config.toml
num_key_value_heads = 3
norm_eps = 1e-05
positions = "rope"
attn_scale = 0.125
bias = "none"
tie_word_embeddings = false
Each number is 500 + 50 x the weight over its row's rms, rounded and kept within 0 to 999. Layers, rows and columns count from 0. Numbers have three digits each. The size before them is the row's rms in percent of the matrix's.

# v: layer 3 attention value, 192x128, rms 0.0673, rows 35-54, columns 0-63
# o: layer 3 attention output (transposed), 192x128, rms 0.0583, rows 35-54, columns 0-63
v35 088:580496438471544507485568533522527475445522448501574489544551495551428527542552483481388498550410535437570479546509490643514482588551532437495489497493497564525551499529507482470467396487501485
o35 088:501595486488534508519465394471536539562535450555435427465502499490545489513582522532466544550609438523472395510563430554497564475542427494439464485511552579545577572404527528566547503468439460
v36 090:510447411491551557478526439479499519500441504461585600438442493470416569494428507457562522522517545570514573494501450420480459460511593426533491463433580523542587445567539380461569421506486444
o36 089:555484548449543494481486576525557516591556486667421546484573572508465517426482578475486473539491517437406453465541523512614487429538493501482546446433505552501463495540437500478557442552557530
v37 095:585559527442484523516424528441473433493391544616587494573500522501535505445439468524504497489546446612461444559590481452507503558561500401531512528460553452545451479558369500481495487391584490
o37 094:569528525484479465391428517499394421557465518524458472525542557581556550417472449501515585538469434493574451488534451552460563498529568461455432439483522477466438552421461435533476534532424535
v38 097:480563406517514516469525537548390591533456505552519541432595503477455476472457500455571497403436389534484541563457502494439584491572500495574452448494431426504490437564462442449480482551472343
o38 101:457464520501436495509516457402490547577561442512514542521422455475499537407437569495543509468481490495463468616501475579602488541484505468485500586462535532495517466512465492537487496480532428
v39 096:484528521512550500521511427472542376546592523587445552526535500578492494419491429490428480489516449529492599543506443426523497590476432519510410472586582450439494420524558463544494503591533394
o39 091:386535534443622501468548540441459534440424417539490432484527577466593555466565546590467446535554471486498537498496398404536494535510465531589540506490489566521541471432559515487563469570572488
v40 090:544575422513458577412495488483519422444507539426505539459429521511423553521488588543479572504473586580489464530463516563541497480497583568449476492528547529516498574555653450521459514489436544
o40 092:491507454521479480463540491541513499604526598525395578546473553534501523583392529436499477558485506374488494451476570469489430512482436457535573473570520487468502455567510550488485460501514494
v41 093:504441534518512457495480509525504538496553451528477447549398522485454420455570513549527560427508597541464528500480457507378447511451606559454530550499464506505361550567474506378572537553450475
o41 096:485432550509500576507474398455590566440479537511417565511578481519504589482390483525476536499494495454510636496433528460464505528458435490564493506528555492499510520508519491514501473484462486
v42 096:525586506519455479542549608514541459541525534508567549547537469549465476524439482529515452545453474441505498457450384506511457467490470579502425475491464452440447443460488490473526606521485383
o42 097:461473584492521532544556444487491454493488461486493436530491527487492437498400511447578455477491516539565531524502444507480499539445510530526485541449474542514564596528532536479583530517592527
v43 090:534488526504463419559629520477595487506576468543462518543482499484596577501436523517485507545574544478467536521408488420528503468521524547518429524560536451514470527425494489518420631573460476
o43 083:446533497556519465538542458470567547485394474493562506482495443411530635571584465502511482486483464604513493453522468446456343493458497475608539582450499525509520483481540527494558482444463544
v44 092:451543432454514559447387524489486467464555474498534507396559415424524465557545489578496591504492536531582390513466569476504561571510519502497504461484492527611508517473520459471451513490485524
o44 090:552516583587422419495514496466507538422498455510459414527371540535490464539450454568482502441481557470441375518644440501472547438446416470450563529561513453536575530584511543486491586499428483
v45 094:437440482505491539436576609449493319491573476496525491441619490485586507547445467501442454449483434524448516530522498516574447381490415472506457477476580526481563399473526518556494547441497540
o45 093:499466524483585478489463519411412471525462554539506495514502506510451486525479520443501428435492467505493457451544392462513492482506504501566575505409472505442498530465446468493555560479516566
v46 089:593568506486493520480370441497507444464466609467502634505515523481507421565515572435605484499581474464531490451499479432503454510413563463441468537576503527417541449541524536484486517466529566
o46 092:594519483508457551546539574504489394494539482460521517528538498565482479502509548514551460617526518472555438474504456551459488489444522524470470447491404525513516477584586533488541557617608557
v47 094:478531620450447548483536431493549550502513448576483497472455489487506555475552474557435484505504509475458504481514563392451461554535468481479555525446494529483501518507478589452413492595653393
o47 101:538607477473526523449486474479529474551493578470566527489515517508551504489559507610604701547493532502520510465482570509518509452478568509494447583417543522549484485528517541395445441422460543
v48 103:520498485415493407625584467527464594526490417547547479463493446560605439469545507541493474451415511560530420531477506529447565538556523487540492489487458530570431543456398477454516489467552559
o48 111:529478495469461425496497474538516565480520482498571576487511419452552569507585476484552478472456495568596508589575470538485518513501466423474475465543572504561528529498397559557443474446446475
v49 086:460464513478533553549551573502482493569554540485555436501600483487566501550424528505496463462484464547473592472600505472502562451575479493587529466480481569590476543391440560429600496490472540
o49 085:561370423521496446489550430460444577553470494539618485471506507513439510466500503448528482436454448398558486523535498584436456496544554472495464403551536476534545475447400430385565509492451484
v50 092:476568447401494533627491431541559568566520481518489477469507425507554464477556551345438510512419486471471480619473561504493508548524462523410406572524498546445471459531473538472398419498440501
o50 092:477491497508490621522526471476536556510519496535495519522466428516530477506582587493462428471504469549525413628533413460503548489541429483524551641518457482509588445562553458473568508563526479
v51 093:552502505544470511483564585584539526460457551541506412461434538429480448478450536483568475382459445505516492530462519480481478450516479488515543503521571467541415498415472422479539524490500518
o51 091:507468410547406459563535427375423529517459585496589541498533504538465540505366533508470534418476509466426441545478486485504466512517501510494370546450554444440537444458520502426542539549534494
v52 083:466480476459552449475418395462482498558475562454518467453506492579501533517551404456449519504529442535565559438485564498421489502520435504503547441514425527584473465489517452475502582438465439
o52 083:436453415475569505450557493538481500519492551495558496531489480527429475439525472532422486501552587470468537517498451565457468385446558561461580501535461383515523488529506470432529498458471494
v53 090:468526495512490524443464528529451485572498567532509428580387534487518525495570510458611512473545506539608499577452390441445486515545510533519638486473524536478470495531555429412449444416541392
o53 087:467475522481547487452472474503503483435473490458504512517464521451454468462477427562449499409515543507411516542501448488469518498481565428434480478391458482459463459532478464546600603529455410
v54 097:519533483539517548464561394484500475445503482477487491482512501521467504512517491496549502479406506394437626484534602554568509484614570550442519481468423427575575542430540512459432477448519421
o54 093:454456483535460568530478516468549619591554505486561471463497532531591497490495501485508442605458467492515457488591515577439491456482517593533453544537511562460526480509493414543505406495481497